Each number is 128 + 32 x the weight over the matrix's rms, rounded and kept within 0 to 255. Layers, rows and columns count from 0. Numbers have three digits each.

# layer 16 MLP up, 256x128, rms 0.217, rows 0-42, columns 64-127
138065134151146122114066123115090111125120116125140153166119062184111156149133139130128089108153088119112140145104121102140210162053113131127182166146162130133111080137134118103142157176161128
092190151122097053065076145140153087084105098113124127137145153155101099080098163071075164136156124129114162122107117160116138128104156161105146083154153129154087100088123134113176142095126138
123164151112121101121146163152156079138103127160073110192168115097076091111131117135134139124081132100129113135142163138102102165118080099078128115176137203190166132144049098151171088099168152
135119149140110140125148115147113114151077061097128113162080057112154139107131104116096149189085104151135138114163121091154123125174132137162092092083157178118155146179109092127126128143098135
178111152149080131125122064184093158167177100118126161086087108139116087140143147078084135068103158131115127173109152141134100117137140136177103125121155140138126150060103102126107110182188216
151113112162162129125152087174094152154138154127083135133143145106127162102110169167123167121104083138114071129089109140120140130133141087132109070206152182115149080114171119168083141158100121
096121084149079111144057121082141085096156129092113158186078124136117125139139091122140181101131143143168187101065121115123134111061155130080146131128108147137157117138071115113130127101159069
114108192135161157124142118148099116083152118109096164104123151148123128078124069079150086153180165108102121079161168135145130142161126149114113145141165105082107141131156141134120094120164128
179139097168075145126147105166168145120126119082127142129096143149150094063120109093028142150192113146109188148089125098144110169157119153127169171120182099082153149123148207138119117079144127
192121136155118096145085085114160115129139100071118153142182154117134131120139101125140162143134091112148100106126211186094142166129149135109118139139176111073137110177112133099127163104080148
127148129171063155114143128067081152057151124115094138132144114151156116154105112113180081128131097077132213160091138133129130051094155136138120104101098104043139148188165159130126132158117125
096178051139092165139138071183138096109117102150157140077094145116081183131134094115127171104079101089108150163089178112153181158118135183145133104163095098083100139191131092141114094056130100
160119151142122102154070193120115137123106115093112113129100140129138131110087142117175084168133171126078072128127088197097128154080124187100126145153148106091100118146129149141141124150085122
157138122126113155144170139113145115166149139128131099140103090105208140111105100131120129117170195154157120079113105077171104134140182150146147108129130103063092101126085083147153116128092115
095155112205176128137131092158129109150090188158135138114083193112104154150097156082196107100109102143158130131107178128161147076178157090208180174154120070135151143106146096158082111175101075
115117129082114158132102113104113160152134175185135203096205111138168200098144145097171151128149144109085102145092135153131136152149158084110096146137202121163143113151115100132102075138115050
116158187091160099057092194116178097211143153093152159099103126128078155149128113163169123147150145154074104134145223148105157136111147142193107152139137146145104132152062195093190155124114165
096127118162100131116100135116109085160171157130147141101136172135098160146084130070134157145134064124161118087169154133115142151172075156184134167164145140078114104097111164120136107113218106
128153125188089139192183173127158120119118141096122160113118117116130139102143131106084137104128069086163109157146117119121119134101122045157081125011066143126140159158110107134142151097122145
146093126163114148132073136127107149152120213135145195118107150114162097148216168121055119117123104118164154118131152111154139114055177097132123119119124136097141131159099111075136185138139117
138104141130162139146212145126106079116145080212129079114112202132119142136156086139206168181131126107175133144112156128146131194112096157184122114193165077117129173159110148143084112156083093
165102125132190127110144192097144149169096162124149134105151102127160093143098138148076154084107140136146118155070072094091093143117145134143122116123180162149138105111113177113109067154108172
138060049126044169081048158168104140134139165117092169186140073124159075141151119092138112109149121170147089122127130133093152157074185155113080097100118161126128045081100120159131145152096084
110120098163122088100112132131147175198150111141129100080129138086143074083170118117133134139126161095203109092123131146164128101146086083119126098165075176134124111107113146083126081148122124
129208161119189153174146140080156125135114148180135103155181197170131167141104171179105168155187131111081133136116104128122177112050144088102108135143124133151096157075166112140114154136149146
147102151157101088170188081165048146091161054154052140141158103122084138086135090099193101179186170114130140124059094152150164145149049149198107119128101160164133117109089160164106090180128124
135133134146131121105118131122080109156121120124150155136087102117190112112117137086056079158118077098102138103105094150088130141169126076113075110107144125111129210202126172154142150123083137
120139176141109151103129110072094134108120136094153148108095116117093071128141119146154157132150107136158070089170120097128172156126182127104114094067099131212113120065125143175159117099180082
094095176148143159157122083102081136148110172116159135154115130142166169095142062093157099100194078108143144128130134108171164112154103106109134136138111109185126155082090086109132123136187146
092145139134048117141105101102138154124135124162073113121160133093103171181114166122187202086125178097137103108094202101091086117113150159218093115106159136111080147141134111142121133156120128
110067097096134174135168100163127098133100134125155169139127129127117195172128147171146084143112056217200109148176105203164133184066109098101153167116142101107084101137130088107114158169107159
133133132099170124129092123135066123153110176127121125112047172151109108100084057071135104209156108145109165098169130097187179149119125133154138099171100151098115100053114187114121126118138122
093173124152158111190112143091148082152120122132155141160145124135161152168091099124087112144116140158141117162164114069200160168131156103139126138062120119170143154145108122154161125131124126
105135095104134135117119120063101153152128144140136127070117091119073103057098141119145113100076120146120157123164152122138153174127160110099098143114144128071164082093161146133098165144077055
154153166097117146135154074165120133102106072146164165167112081181090065021105136140124104110084126147128139149093150124119147125130048080131117139122159130123154060099142060130200081134123108
092119138055138145187092186110137148127162141167121129148133108124081118117128077152115106084076149125124143109125126117158087162096069135123162132084098107163111123114121118107136101087124162
112134100044226146197099172164094131156085078160159172115110149129063171103094162129162148133089178180142077133105135123165179113080138066126075104104089183123155061087190169102103135161098144
093105170151129198097165196130136146150110126054151072146099120144124179163103062112091148143061096143145120130103151125090172157104132074158183135075108127160143126154161133113130095081122093
172147146143092170148147087126186078115175162101129108053135177059093118129140146185100098122100164160133121174113156172162121126122150139131060171173105138100118095136223088108130127123116049
073146172137193127156083143150156158169081101118136133134130110089115116111107146162128103128101165128146115162146177165152108155208156162140097095185084114108141131137089077081089108116148107
132107153132129134147159119137125124204177000053123211132119169038162135144174113131114119166149129150115125162098137145162105119102166063115086177183143109077105108103152146178100197138113118
098184136140146095139036160183132179171105112079161189113111172167101222075049108167115105159115087135069108139166120145112174130106130141083157171161144102136081141101125149154155132093108102
185090147145093139097146109104077192172107136131126064106142113116155089150136073129121135090115181117123122118152155156135163088132095121165121121114106175113160040133153155124090120156133124